python train.py --num_hidden_layers=20 --num_attention_heads=6 --num_key_value_heads=6 --head_dim=32 --hidden_act="swiglu" --positions="rope" --rope_theta=10000.0 --parallel_block=false --init_std_o=0.00278 --optimizer="soap_variant" --lr_mult_qkv=0.5 --lr_head=0.00786 --max_grad_norm=1.0 --warmup_steps=200 --schedule="wsd"
Each number is 128 + 32 x the weight over its row's rms, rounded and kept within 0 to 255. Layers, rows and columns count from 0. The size above them is the row's rms in percent of the matrix's.

# layer 15 MLP down (transposed), 512x192, rms 0.156, rows 446-469, columns 0-95
size [ 97 100 101 102  99  97 100 107 103  98  96  95 100 103 102 101 100 102  99 105  99 100 104 104]
[[140  82  79 142 122 145 193 158  76 136  87 150 163 130 115 113 173 151 132 104 151 156 117 125  94 137 137 160 141  76 173 180 144 157 155 153  96  97  86 138 134 132 151  97 153  63 102 142 176 133 136 122 113  78 151 138 196 120 117 124 155 119 115 109 202 136 109 113  88  97 132 125 121 125 170  85 137 160 136 149 106 135 185 147 150 136 188 162 131  93 106 143 139 157 127  81]
 [ 92 104  82  88 126 106  99  56  95  91 139  86 139 106  71 144  89 155 140  90 159  84 109 134 216  72 132 146  57 142  67 141 124 106 124  94 122 122 117  97 150 158  87 142 133 157 145 152 127  84  87 108  77 145 141 124 149  69 126 148 130 149 141  74 170  95 129 113 102  81 141 110 164 172  73 115 159 125 114 178 105  64  83 162 114 121 131 144 135 173 129 103 135 186 105 181]
 [178 106 123 198 127 140  98 188 176 194 171 128 177 112  96 150 103 121 168 140 121 152 114 124 127 127 145 197 128 157 130 144 107 142  58  81 127  65 155 170 135 175 100 143 167 144 137 150 163 148 192  66  95 145  85 143 119 138 149 138  69 121  51 101 127 116 139 148 133 116 178 129 133 115  99 212 135 136 128 129 117 110 139 102 154 116 106  92 123 169 132 135  80 108 128  67]
 [ 69 113 177  79 148 161 164 149 115  78 104 143 159 113  69 195 109 186 215 143 120 126 151 176 136 115 112 103 111 127 139 160 102  77 146 135 147 143  95 105 155 163 103 120 196  67 123 129 203 154 165 209 106  67 125 130 135 137 136 176 174 102  98 123 126 164 181 180 125 120 132 146 104 101 117 134 128 135 153  91 167 230 181 167  86  77 169 102  68  82  97 154 134 143 160 131]
 [122 112  84 168 144 138 135 146 140  88 154 141 157 103 131  94 131  67  85  87 119 116 148 125 144  92 142 104 182  92 181 129 130  54 149 156  79  85  87 204 109 124  99 154 147 130 122 150  77 104 148 109 137 146 116  43 200 157 138 138 141  96 140 134 129 116 168 118 164 193 130 128 136 154 135 108  79 109 117 144 139  61 136 157 136 138 148 119 197 119 118  91 167 156 117 178]
 [109 175 152  89 112 108 109  98 150 111 136 115 100 162 113 172 105 142 204 156 173 150 119 141 120 160 172 175 127 131  87 112 164 104 158  61 168 144  92 100 198 157  75  88 179 115 136 133 130 107 116 140  84 127 124  77 148  93 133  33  25 100 153 119 147  85 133 143  88 122 111  76  94 124 122 161 156  94  40 155 136 152  81 143 159 131 129 171 206 135 136 121 115 131 104 181]
 [141 147 135 138 126 161 123 101 152 148 115 146  78 178 106 103 182 163 174 108  56 154  89 157 110 118  68 101 142  77 111 132 156  79  94 142 171 131 132 124 103  59 138  98 109 137 132  99 186  72 108 139 159 143  88 147 119 114 128 120 105 142 128  64 152 113 128 150 138 129 129 148 125  97 144 109 106  98 133 135 128 116 170 171 112 134  99  72 151 172 147 151 127 147  91 113]
 [102  95 113 120 131  87 134  90  78 147 130 107 134 130 114 118 178 128 113  82 137 163  46 104 157 171  92  87 148 145  96 114 137 126 158 140  95 142 103 118 117  82 149  99 110 111 151 108 159 134 124 108 158 115 127 102 193 175 182 130 178 158 101 147 134  79  95 161 185 102  88 161  96 127 137 129 183 138  91 114 119 118  88  67  48  83  93 175 178  99 127 129  40 160 141 121]
 [111 131 142 117 145 185 132 177 134 108  58 109 143 174 155 123 109 111 127  83 111 116 158 184 160  98 126  98  86 104 160 134 112  72 131 111  81 148 108 138 142 113 136 151 107 123 110 118 113 142 116 178  88  81 157 114 161 146 199  97 135 124  76 167  97 128 113 172 121 102 143 176 112 176 151  98 134 143 178 186 159  89 128  96 127 150 136 131 120 179 117 129 134 140  94 180]
 [144 159 127 110 158  91 115 104 107 142 111 124 134 157 106 157 105  99 150 160  80 157 132 129 144 117 164 156 138 180 105 128 107 129 144 193  82 120  98 129 126 208 109 102 154 123 127 148 171  99 123 172 202 173 166 101 142 101 110 155 139 116 128 105 155 166 145 147 108 128 149  97 163 119 153 119 194 153 121  91 131  76 148 103 134  88 122 127 104 125  72 141  74  96  69 108]
 [109 105  73 131 123 117 131 130 131 133 117 134 195 102  93 110  29 147  79  78  97 185 101 116 144 133 151 135 119 151 155  98  88 113 191 155  81 177  97 166 148  85 102 194  95 117 130 111 157  91  86  87 163 102  92 137 149  85 127 156  89 100 103 113  91 139 123  41 166 155 112 114 123 184  95  78 147 138  98  96 104 126 137 154 160  69 139  91 167 192 101  98 146 145  89 113]
 [125 186 157  86 152 126 108  91  70 115 152 126 103 138  92 133 103 105 171  58 127 105 129 102  86  73 121 181 173  99 160 172 187 114 148 157 170 177 125 133 114 165 114 137 113 143 116 143  72 130 120 133 145 145  92 157 110  95 144 107 125 125  93 165 173 170 182 127  99 146 179 125 103 104  78 137  94  54 116 151 136 114 106 163 123 141  79 137 180 172 109 169 118 201 113  87]
 [138 103 104 206 120 108 184 111 101  71 181 146  95 150 108 191 164 133 130 132 105 151  99  78 128 117  76 113 145  93 121 150 125 135 139 114 151 175 108  98 125  39  61 103  99 129 130 116 126 162 140 101 114 214  75 101 125  94 119  92  43 135 123 154 126 147 130 172  97  78 127 152 119 133 128 140 139 140 123 130 165 126  98 164 146 127 150  96 140 134  96 131 104  87  87 137]
 [ 91 103 137 157  99 120  76 120  86 145 138 139  81 191 121 140 146 161 151  95 203 127  73 156 116 130 137 143 145 131 135 150 122 133 164 114 126 171 153 150  84 128  90 150 169 138 130 153 133  70 152 179  95 152 221 113 165 168  84 190 117  90 171 157 107 149 139 152 174 177 109 131  93 174 126 106  99 109 145 124 160 141 172 146 141 187  97 110 147 129 102 108 160 141 105 191]
 [116 111 189 120  79 184 151 131 122 115 142 142  89 153 118 139 144 127 120  68  68 132  68  78 114 152 185 117 135  86  61 126  83  67 128 139 136 109 168  89  70 157  92 129  84 153 177 141  87 150 131 102  88  73  90 155 133 105 128 138 110 129  81 141 118 156  73 122 143 155 122 129 144  91 157  84 109 132 125 142 113 111 164  83 147 190 125 159 143 128 128  96 107 141 167 134]
 [116 133 125 113 135 104 157 134 102 106  95 176 136 150 145  76  63 124 119 109 135 133 190 144 185 179 181 131 106 112 106  97 124 120 133 109 142 119 114  89 125  92 125 106 158 185 112 114 160 100  88 150 206 138 171 146 136 169 163 141 176  95 125 121 202 125 169 126 135 113 139  93 142  81 140 124  75 144  97  67 118 148 136  74 150  97 137 115 130 164 136 141 128 130  90 101]
 [143  98  35 124 144 208 140  80 147  97  87 139 198 142 104 115 119 111 124 118  87 103 141 144  34 115 104 147 133 166 113  84 161 154 157 149 102 123 133 118 156  87 139  82 131  94 114 141 111 144  97 137 128 160 129 130 116 179 131 188 167 110 123 130 131 134 116 111 144 108 131 113  76 100 137  77  83 133  96 122 102 107  92 167  96  82 140 151 132 124 130  83 115 163 152  96]
 [153 196  68 171 119  91 115 168 134  88 122 142 159 108  69 124 128 166 149 135 172  82 127 121  96 100 175 117 149 154 155 115 155 142 150 106 120 144 167 124 118 112 104  86 119  82 116 128 102  75 152 135 127 100  95 143 100  63 108 123  90 191 102 103 151 186  87 104 155 159 114 224 109 141 128  97  97 166 172 145 125 115  99 123  72  93 117 152 179 123 200 177 135 158 106 107]
 [120  72 104 121  97 125 141 106 138 121 152  89 118 174 102  82 124 102 118 163 131 135 115 158 133  95 113 166 138  93 147 144  91 166 114 129  86 122 132 148 176 112  90 110  96 133 153  93 127 107 126 160 102 103 113 167 148 136 171 119 146 111 117 118  80 173 157 121 186  98 159 159 134  90 137  90  81 139 114 116 120 109 130  69  64 172 196 146 150  71 150 137 167 138 131 150]
 [202 158 152 169 141 188 132 144 135 112 192  98 138 122 151  93 153 105 116  99 185  50 131 133 146 108 130  97 137 133 136 142 108  90 134 121 126 150 189 155 164 107  99  83 149 115 167 145 142 137 164 149 113 137 131  90 102 156 156 149 149 109 161  95 171 156 143 180 116 115 131  67 119 102 148 145 104 130 164 209 124 160 181 142 190 170 163 192  87 131 150 138 140 144 149 148]
 [ 88 167 131 149  99 138 118 151 115 153  70 131 149  98  97 159 175 120 126 123 123 156 138 121  46 102 129 117  94 149 100 127 111 123 118  98 151 140 105 207 123 160 204 166 101 145 153 114 164 100 163 137 119 154 117 142 128  46 112  97 168 140 112 125 167  75  96 151 142 138 103  76 133  95 120 101 145 136 160 139 120  94  99 159  96 159 115 104 153 157 178 148  95 128 154  54]
 [184 155 149 132 134 146 112  91 103 157 170 153  98 125 168  75  64 107 144 104 128 125  69 122 140 108 104  87 152 137 184 140 152 108 136 139 128 103 125 211 212 144  90 150 151  87 112 114 112 108 108 123 102 103 198 123 162 117  78 145 117 173 128 135 122  96 136 105 151 139 127 145 199 136 165 150 134 130 152 129  73 165 117  83 111 141 116 127 160  72 137 118 161 168 122 165]
 [159 131 197 112 108 125 140  66 137  87 133 121 148  88 145 214  95 168 168 135 106 147  78 108 126 178 196 149 168  96 153  82 135 102  92 181 123 134 131 155 111 102  93 148 163 163 132 127 139 111 156 182 127 162 149 106 124 107 139  99 118 100 121 164 189 114 142 105 126 126  78 156  94  92  95 141 159  82 122  82 127 131  95 164  98 133 108 106  94 123 120 163 110 112 170 152]
 [143 131 130  93 128 132 150 130  88 162 117 101 115 158 103 115 153 177 116 102 126 103 144 158 152 150 134 104 137  94 114 164 126 128 148 118 102 155  90 117 116 113 122 121  89 127  87  95 147 148 158 141 113 146 165 101 128 136  76  79 147 111 161 161 153 146 149 114 132 141  73  78 155 108 135 148 148 166 140  97 127 217 123  77  66 113 168 184 130 145 112  93 157 140 157 122]]
# layer 15 MLP gate, 512x192, rms 0.163, rows 447-470, columns 0-95
size [100  97  97 103 106 101 106  93 100 107  95 101 106 104  99  99  91  99 101  94  95 103  99  99]
[[179 130 146 155 121 118 133  92 114 135 163 160  83 141  73 166 133  91  80 111 107 135 133 151  95 143 182 138 150 175  78 105  85 115 210 189 172 142 167 143 128 163  92 132  91 123 105 114 120 144  63 153 113 124 122  76 132  93 167 143  54 166 124  96 167 108  80 126 121  89 131 192 143 153 134 128 117  96 162 103 102 168 111 152 140 133 136 113 113  59  99 157 139 108 118 149]
 [102  89 129 175  91 148  85 152 144 130  97 140 120  81 139 114 152 160 130 141 184 180 133 183 164 115 177 102 107 135  97 118  68  79 112 129 104 111 166 135 175 194 149 197 104 142 127 159 144 157 126 161 125 159  98  99  69  74 145 170 119 104 136 119 143 163  95 144 171 115 120 137 146 104  98 144  99  63 108  95  86 130  84  87 122 196 132 125 124  89 140  72 166 118 132 134]
 [154 129 120 126 135 129 200  99 155 124 135 168  77 111  83 127 178 138 158 135 161 109 133 201 145  94 153 125 185 135 124 141 206 172 115 110 116 185 100  70 132 133 110 182 165 129 158 147 177 195 160 188  74  88 134 104 119 175 144 189 177 148 141 125 127 137 156 106 139 196 135 149  90 196 102 125 142 126 108 130 127 174 115 110 126 116 116 163 143 123 161 151 162 148  71 103]
 [184 134 126 160 125  99 109 123  96 143 147 135 165 138 133  73  67 182  98 111 103 162 186 132 124 135 157 151  95  58 145 120 147  99  73  87 104 144 141 185  88 146 100 122 125 133 158 129 117 137 124 167  83 156 177 151 147  89  71  97  94 174 153 145 116 192 149 116  98 113 100  59  94 108  74  96 103 119  75  70 125 108 127 219 107  97 103  96 113 127 151  87 118  99 132  70]
 [183 107 118 108 120 129 105 130 112 164 163 116  70 120 120  90 101 121 135 153 163 109 144 102 129 157 145 155  93  81 100 114 121 182 174  83 168 148 130 156 162 172 117 130 109 129 113 181  90 151 105 157 149  98 101 152  50 180 107  96 167 102 143 104 114 109 117 123  99 132 106 159 101 147  48 136 107 141 165 160 141 118  73 136  79 239 140  81  98 175 137  99  86  77 152  70]
 [146 139 139 140 138  97 137 158 112 168 111 118 126 170 120 157 116 109  88 167 159 100 101 142 178  72 225 157 146 144  92 117 119 197 107 174 118 101 170 163 110 126  98 120 137 110 173 197  94 172 125 127 126 103 117 129 145 137 113 112 124 152 165 113 187  65 131 173 117 183  88  48 113 180 109 113 181 149 162 126 144 104 100 109  66 157 130 104 123 148 132 106 124 155 156 145]
 [149 107 139  75 113 106 132  89 173 134 144 159 112 129 101 115 156 131 169 162 113 132 149 208 150 129 191 132 141 129 110 145  90  97  89 120  90 102 162 170 160 138 135 124 130 103 123 141 137 114 100 140  68 156 144 182  23 143  85 119 127 139 107 120 157 199 154  53 122 114 138 126 128  64 170  55 118  99 114 129 165 175 146 183 135 137  79 140 178 124 125 124 129 111 131 110]
 [141 177 200 150 120 152 123 124 196 122  95  67 175 117 115 119 114 161 128 152 130  91 112 129 111 101  93 129 121 150 126 140 145 119 116  69 103 109 114 148 125 157 130 108  90 118  81 120 180 120  59 140 113 127 104  80 171 133  74 126  95  92 139 104  70 124 112 146 111 129 132  83 141 182  86 125  89 128 172 104 133 111 154  72 155 171  89 154 156 104 151 144  99  78 110  82]
 [ 90 151  92 144 148  92 113 176 185  87 133 133 133 160  92 166 193  98 164 154  90  73  97  83  96  97 140 128  47 129 130 142 129 145 148 154 152 122  49 137 138 112  89 155 169  94 121 114 150 131  81  98 175 127  96 169  75 148 136 120 169 217 140 153  84 121 142 169 156 128 101  97  96 102 120 161 117 104 127  97 183 139 102 130 144 142 107  77 128 108  65  90 180  97 140 130]
 [119 138 153 146 129 125 143  62 124 127 160 135 143 153 178 170  45 121 136 133 104  97 110 153 133 118 116  88  96 159 104 101 224 101  93 159 111 166 119 123 128 131  80 172 132 170 160 157 167 158 138 171 152 127 151  86  85  39 146 121 110 136 156  57 178 157 149 157 103 155 146 132  94  75 101 167 149 108 138 110 133 119 149 146 141  83 140 130 156 152 164  80 155  94 107 132]
 [ 87  84 164  90 135 115  66 145  74 124 117  68 126 128 122 113  81 110 138  79  60  94 174 136  65 113 123 107 176  74 131 176 155 108 117 130  96 153 131 165 114 139  86 120  93 126 104  99 175 135 136 127 164  81 119 109 130 135 122  79 156  80  94 155 122 117 112 112 134 123 142 164 177 102 118 120 101 146 144 173 111 122  95 135 162 207 112 131 165 129 138 167 166 156 118 130]
 [121  64 113 129 134 129  91 145 103 140 110 143 105 116 115 124 115 100 121 133 127  75 136 113 137 134 156 149 152 154 200 131 128  99 149 131 124 126 141  96  85 154 142  73  83 144 148 104 170 118  89 161 124 163 135 112 151 113 195 151 144 137 131 130  73 131 100 172 137 110 106 181 177 118 105  77 122 154 140 149 147 176 111 124  97 177 104 192 139 137 135 105 107  74 121 124]
 [ 86  96 144 124 156 124 147 201 142 145  96 137 170 129  78 126 150 151  63 173 134 104 162 127  67 131 109 140  93 176 128 160 125 166 133 133 156  97 195 136 157 176 120 137  90  87 139 166 125 149  80 140 143 165 108 137 140 116 124 104 138 144 130 152 121 130 128 136  72 193 121 143 160 129  88 138 150 135  81 110 164 123  97  66 158 135 167 125  87 158 121 147  91 154 162 172]
 [121  98 187 143  76 112 189  40 128 127  83 126  34 151 133  85 135 103 100  91 123 164 112 134 133 136 162 142 106  95 121 126  99  90 150 161 152 157  90 180 134 174  85 113 118  87 122 148 113 140 130 169 138 147 116 107 150 132 107 188 163  95 184 162 145 166 123 104 134 146  98 157 142 108  93  91 184 103 110  96  67 159 114  83 121 127 126 216 122 126  78 120  98  64 129 111]
 [191 147 178 152 131 129 162 121 123 130 116  52 170 160 146  81 136 130 113 102  97  82  96 119 124 146 105 181 134 143 113 126 132 187 122 122 161 101 190 113 143  87 164 122 108  86 160 118 145 142 118 124  84 112 133 118  49 191 115 129  94 137  74  95  62 169 149 111  90 130 107 153  98 124  97  82 123  93  97 155 106 144 124 119 106 107  86 181 139 121 127 129 165 127  82 110]
 [175 132 144 117 119  85 151 160 141 117 100 144 192 162 126 117 115 122 175 143 109 102 179  74 188 212 177 164 137 128 164 152 134 134  87 128 135 142  97 140 113 173 143 133  49 112 113 102 151  70 153 143  68  77  88  69 123 131 138 132  58 166  92  76 171  68 147  86 113 101 138 101 143  74 111 168 106 164 129 124 107 139 130 121 135 145  76 203 195  38 175 118 133  90 173 149]
 [150  88  78  86 106  83 138 166 178 149 190 120 109 118 111 166 111  81 125 152 136 163 119  64 113 116 118 107 173  70 166 149 151 158 144  94 168  86  84 157 151 127 152 106 111 123 114  96 160 140 136 142  84  97 163 140 191 157 102 129 171 121 107 172 143 128 127 108  74 127 116 161 152  57 150 157 102 143 157 114 184 116 120 132 104 137 150  81 158  90 148  79 105 103 114 111]
 [ 95 177 169 105  88 104 143 162 182 190 156 128  68 102 188 148  95 151 154 151  93 112 105 116 164 121 125 121  90  99 146 134  90 137 122 157  83 179 102 110 162 174 142 158 118 145 147  73 122 106 150 112  95 128 147  85 130  85 164 177  67 128  81 147 132 163 147 129  71 151 138  85 151 108 121 198 145  96 106  91 137 136 100 111 109 140 142 136 182  38 166 149 147 172 108 139]
 [104  52 227 147  88 105 123 151 181  94 148 106 155  64 112 143 181  91 129 157 135  65 148 131  90 111 113 138 111  99 130 119 139 116  95 143 103  77  93 156 117 146 133 155 159 102  97  68 128 108 120 140 187 153 177 121 112 111 154 184 105 116  84  62  99 159 114 158 155 143 161 169 132  55 140 128  59 136 132 176 192 153 196 176  38 135 144  92 155 114 144 132 130 146  60 153]
 [102 135 165 118  74  98 155 197  99 165 118 120 128  77  84 133 140  99 112 128 156 102 143 174 127 108 139  81 147  81 136 136 121 121  61 147 134 188  94 122 100 150 117 108 180 165 105 111 155 148 159 123 150 115  96 161 147  82 153  70  67 152 154 130 156 147 122  57 144  99 147  96 103  82 124 125 122 132 131 125 136 131  97  75  70 123  76 134 168 158 172 109 110  83 110 147]
 [125 144 205 140  92 149 142  85 160 164 139 215 108 158 153 171  82  67 173 141 129 152 105  76 131 132 172 179 148 169 128  66 138 133  95  75 108 175 144  69 187 100 125 199 150 113 124 135 142 138 129  90 109  46 108 119 155 111 114 170 147 157 171 115 160 137 146 137 124 109 123 124 123 133  88  79  87 140  89 147 140 156 149 168 138  46 179  98 143 120 165 141 159 160 105 110]
 [109 144 204 146  99 127 119 126 161 139 117 123 131 112 126 101  84 143 120 105 132 126 151 189 152  84  99 154 102 110  73 130  73 105 147 129 136 118 156 155  82 165 156  60 116 158 101  83 140  98 129 122 113 125 109 199  87 112 187 174 156 132 178 130 111 153 126 111 106  71 117 168 106  88 119 106  91 220 118 170 132  90 111 143 126  96 101 111  96  98  83 151 103 125  92 149]
 [133 112 135 141  69 129  93 138 162 160 169 102  92 135 124 132 127 189 173 139 129  99  82 159 179 111 121 125 123 165 121 155  85 139 149  95 164 130 157  74 198 117 115 180 146 116 119 109 148  88  53 159 134 184 171 104 162 139 123 154  83 209 125  94  72  97 194 129 144 164 138 114 146  92  91 184 115 122 143 141  94 166 109 153 122 116 153 104 130 100 102  92 160 142 147 106]
 [191 125 139 129 112 146 104 116 245 114 109 207 129  98 166 147 144 107 117 150 171 186 119 161 172 130  98 143 155  95 132 135 138 162 123 143  71 105 201 139  78 118 117 109 143 101 136 129 143 166  78 136 116 141 164 122 153  92 139 192 160 121 120 132 104 173 156 141 118 158 107 117 126 138  92  79 138  89 125  95  77 111 144 157 111  59 143 143 152 151  99 136 165  53 119 206]]
# layer 15 MLP up, 512x192, rms 0.156, rows 447-470, columns 0-95
size [ 98  98 101  95 100 100 103  99  98  98  99 102 101  98  95 102 100  99 104  99  98 101  99 100]
[[142 106 111 168 151 150 144 131 155  97 111 133 147 123  90 130 114 145 162 147 184 198 138 132 160 125 171 178 110  99 110 185 131 183 153 194  94 149 148 142 141 105 141 146 109 205 173  85 132  48  94 173 167 183 202 109 111 132 126 108 132 151 156  98 138 168 190 105 111 113 113 130 150 149 157 153 101 142 107 127 124 115 175 128 125 104  92 146 131 102 136 118 110 101 107 142]
 [170 110 144 106 142 107  99 153 184  64  75 153 142  83 139 135 142 176 105 117 209 151 108 170 115 153 150 124  92 139 125 155  81  99 155 130  67 191  92 100 123 121  83 133 110 139 150 153  99  72  94 174 143  99 138 127 120 139 159 132 189  77 162  68 148 132 141 150 141 140 103 170 109 136 142 111 165 144 123 145  94 101 153 138 126 151  90 177 130 144  63 140 128 114 130 147]
 [102 187 116  72 143  93 103 137 137 105  95 111 178 154 118 138 117 164 139 181 140 137 100 117  94 116 109 189 134 115 102 129 124 141 134 119 159 212  81  83  90 178 142 131 164 115 158 132 169 146 138 146 129 166 103 113 176  90 132 176 133 189 121  92  75 123 130  85 130 132 167  98 108  94  74 132 150 157 109 146 144  93 160 136 162 119 146 130 153 140 216 120  90  94 173 165]
 [126 160 156 129 125 134 124 128 193  58 148 151 141 108 118  99 124  88 155 133 116 127 111 117 114 147 187 127 132  12 149  85 104 149 146 118  99  74 161 167 133 182 119  97 140 185 161 158 113 140  99  97 169 128 128  94 194 124  76 144 185 186 118 109  71  99 115 108 191  74  92 100 154 144 147 112 169 167 139 170  66 143 178 185 123 121 108 132 107 123 171 114 137 108 120  89]
 [167 166 121 115 104 116 104 131  90 138 112  69 133 144 128  84 124  96 105 140 163 157 119 166 135  76 153 127 179 161 191 129 133 143  88 119 114 142  74 164 131 141 153 173 100 116  97 117 189 173 176  70 144 121  46 136 125 126 129 212 121 128 101 150 132 100  85 145 171 127 138 123 115  93 146  90 196 187 136 115 169 150  82 118 138  74 127 140 108  37  50 134 123 112 104 114]
 [160  98 138 131 125 144 151 142 124 161 140 100 125 114 150 115  98 152 145 155 112 142  92 138 150 154 156 122 133 116 151 125 139 131 134 138  79 187 184 125 144 163  75 143 114 137  87 134 187 117  88  78 189  88  81 184 134 132  83 114 146 143 129 104 109 114 141  60 145 151 110 122 117 100 120 135 139 147 147 122 108 102 164 156 144 100 174  72  35 121 176 164 177 105 121  69]
 [116  82  91 133 117 136 168 101 123 141 198 100 100 167 145 164 137 108 114  83 171 166 116  53  81 130 135 111 112 142 196 117 162 127 147 136 116 133 124 101 163 118 130 131  83  57 115 118 104 184 114 179 130 114 134 134 175 161  47 139 147 138 120  93  82  98 144 115 121 120 134  66  69 104  44 109 161 159 139  93  98 143  75 121 104 152 128 174 130 145 132 114  47 130 126 147]
 [135  71 105 140 135 128  96 138 154  77 109  86  99 195 149  71 167 115 236  83 130 117 121  98 130 147 180 145 123 140 136 114  77 141 155 109 162 163  87  92 134  72 104  94  97  78  81 135 103 140 115 167  89 166  97 144  70 136  84 138 146  91 105 144 166 167  63 131  78  92 135 136 106 105  89  74  50 148 157 135 131 139 131 120 142 121 152 157 190 164 151 124 117 112  74 180]
 [132  91 108 133 191  78 163 127 167 158 139 145 136  95 113 119 121 162 107 113 132 122 140 160  88 104 116 159  88 176 112 118 119 150 132 170 113 140 137 132 130 101 111 119 145 139 133 198 187  73 103  82 117 126 136  59 154 219 102 117 129 137 202 126 110 108 117 127  60  62 148  39 140 138 142 103 151 138 153 109 165 122  97  74 176  95 146 138 158 173 107 132  91 125 145 143]
 [136 114 104 136 113 123 137 119 145 160 117  90  96 132 148 164 159 149  98 150 114 113  71 124 154 157 171 103 126 126 152 132 139  86  86 172 163 121 169 131 160 144 123  45 115 201 155 125  81  85 136 122  89 140 127 125  75  92  90 184 108  80 119  66 122  81 105 113  98 139 120 131 173 112  90  70  88 115 100  79  98 122 110 112  70 154  95 101 115 106 124 117 114 142 116 136]
 [145 118 115 134  71 167 143 193  88 149  76 173 128 123 156 140 193 138 113 128 162  71 168 106  66 174 113 106  85 123 117 119  97 185 149 102 151 130 164 171 146 174 108  96 146 161 111  76  99  84 160 123 150 105 143 115 130  46 140 123 136 126 116 116 159  96 130 104 179 154 107  78 135 107 106 158  93 130 126 147 106 116 137 111 182 164 100 200  87 117 160 116 154 146  94 150]
 [175  90 131 133 108 125 104 129 152  93 110 168 160 191  77 159 125 171 143 126 144 192 136 130 130 124 123 140 113 100 172 155  86  88 129 145 193  97 131 128 139 167  71 118 177 113 117  78 115 114 127 125 106 145 136 118 146 178 202 135  79 119 132 137  55 153 126 126  94 146  88 129  88 127 177 158 114  94  92 115  81 190 151  82 151  88 176  51  95 200 116  99 141 114 119 197]
 [ 99 115 176 103 120 144 111 145 117 140 127 176  68 134 175 141 128 149 163 123 107 129  82 156 143  82 181 147 100 128 109 112 121 133 165 130 121 135 152 112 168 122  91 150 202 130 116  72 170 107 204 129 125 151 127  95 150 151 117 161 119 178 114 139 115 101 156 120 100 176  78 157 130 158  88  94 142 121 173 139 121 117  84 168 121 134 162 116 107  83  64 115 155 135  79 184]
 [163 135  82  99 125 205 140 114  91 180 165 113 120 115  80 102 139 167 177 171 129 150 117 149 107 173 149 161 191  96 104 110 174 104 128 141 112 108 112 126 129 138 105  86 117  69 202 204  75 170  90 131 164 109 166 156 132 157  77  48 131 132 143 146 171 131  78  64 117 122  95 108  76 118 149  77 164  88 100 138 161 114  89 115 110 152 115 196 164 116 109 212  68  92 143 148]
 [123 157 103 133 149 110 162 146 138  92 104 124 131 113 102 184 130 154 136 120 170 140 189 118 126 111  65  93 169 152 129 146 146 153 149 161 151 114  77  82 158  93 209 156 121 116 121 101 126 104 121 127  97  98 132  83 150 127 146 146 110 117 113 145 172 144  69 186 129 189 203 139 168  71 151 128  79 147 104 107 136 112  94 161 135 148 138  82 138 203 173 172 138 129  77  67]
 [ 63 137 143 137 131 115 179 118 114 127 186 146 135 101 107 144 165 123 119 167 137 150 186 154 164 117  93 160 136 121 108  93 108 148 122 107 127 141  45 181 165 133 196 127 143 117 167 182  81 155 114  88 127  73 162 126 176 123 162 115 148 123 149 165 125 162 118 126 124 124 114  99  73 125 116  62 131 135 118 140 142 137  70 166 140 147  88 112 112 129 107 155 180 129 134  94]
 [114 168 114 130 100 103  95 166 157 145 124 159 189 101 131 141 134 128  66 139 174  83 144 110 119  91 143 157 175 132 204 103 101 163 155 119 135 127 130 156 130 160  85 133 129 158 101 141  73 169 131 143 121 196  80 121 140  61 142  84  87 120 119 133 129 133 126 143 164 143  68 174 110 146 101 125 126 181  61 110  86 162 157 171 141  80 128 130 129 147 119 167 111 158 121 122]
 [152 122 145 174  87 168 152  84 152 165 193 183 136 170 146 113  68  79 174 160 101 145 111 103 112 134 112 121 142  97 143 154 111 140  95 126 108 182 109 131 189 152  47  96 116 115 148 131 113 111 151 135 142 139 147  87 131 110  56 161  94 140 139 149 110  97 127 103  91 135 136 111  89 111 125 173 121 114 150 150 122 145  85 134  31 138 157 137 170 108 200 135 143 153 143 129]
 [118 156 104 154 151 157 132 142 158  56 161 145  70 138 123 137 192 127 155  98  94 150  94 104 159 123 140 132 187 152 158 134 159 137 103 105 139 169 171 112 144 147  88 157 108 136 194 127  75 124 151 123 145 131 140 158 118 152  96 142 141 104 151  95  74 138 131 128 141 117  67 101 111 102 137 124  75 119 104 133 167 135 122 162 130 100 100 134 109 147 124 188 160 143 156 127]
 [192 164 143 166 130  77  62 101  60  98 204 113 170 139 144  99  99 130 126  84  78 137 116 161  80  87 117  89 105 143 121 171 122 122  97  75 111 112 176 104 109 154  91 148 107 111 166 146 104 140 129 144 138  95 144 144 127  80 162  78 133 119 173 120 115 166  88 101 129 193 100 140 187 138 108 124 185 125 223  96 173 142  88 137 117 107 147 162 139 128 125 156  79 128 108 148]
 [120 127 137 137 106 100 132 127 101 196 156 189 109 127 108 138 127 142 175 159 152 149 113 178 115 202 171 149 104 143 150  71 125 118  58  80  96 162 125 165  92 128  98 147 141 127 172 107 179  81 175 126 111 113 172 116 112 120 114 116 137 128 123  94 116 102 121 125 120  92  71 191 141  58 133  81 115 166 116  76 139 164  77 158 160  49 119 111  75 111 131 118 133 134 158 158]
 [124 156 122 113 172 144 189 156 182 100 126 128 152 155 123 138 110 167 116 153 140 103 169 124 133 121 119 118 153 129 189 208 130  80 136 144 107 135 105 213 108 116 157 127 147  97 154 112 134 117 106  99 153 113 153 121  45 158 146  84 115 143  98 135 173 186 142 160  99 151  63  58 120 139  87  81 134 104 146  92 127 138 160 155  53 147 173  70 163 139 176 132 138  96 143  58]
 [136  93 163 143  98 142  91 146 203 119 151 147 166 158 143 109 137 218 161 221 152 143 141 128 210 168 114 161 184 113 145 151 126 173 118  79 140 171  89  96  59 161  86  87 129  75 168 105 170 134 102 157 132 175 127 146  88  90 107 131 142 145  97  70 138  83 112 117 197 152 150 110 117  76 103 134  88 115 117 137  50 149 157 119 119 128 155 132 163 106  72 139 138 145 115  86]
 [135 110 165 146  52 137 170 143 122 104 142 119 182 121 159 128 131 111 105  95  73 146 100 154 113 108 100  76  96 126 133 110 153 130 131 137 121 152 134 167 150  84 164 147 159 172  64 143 184  71 152 116 103 121 182 130  94 128 207 139 149 115 171 146 180 154 132 169 131 170 132  73 161 138  95  94  98 162 177 123 141 146  95 108  63  90 110 122 100  81 142 118 119 165 151 149]]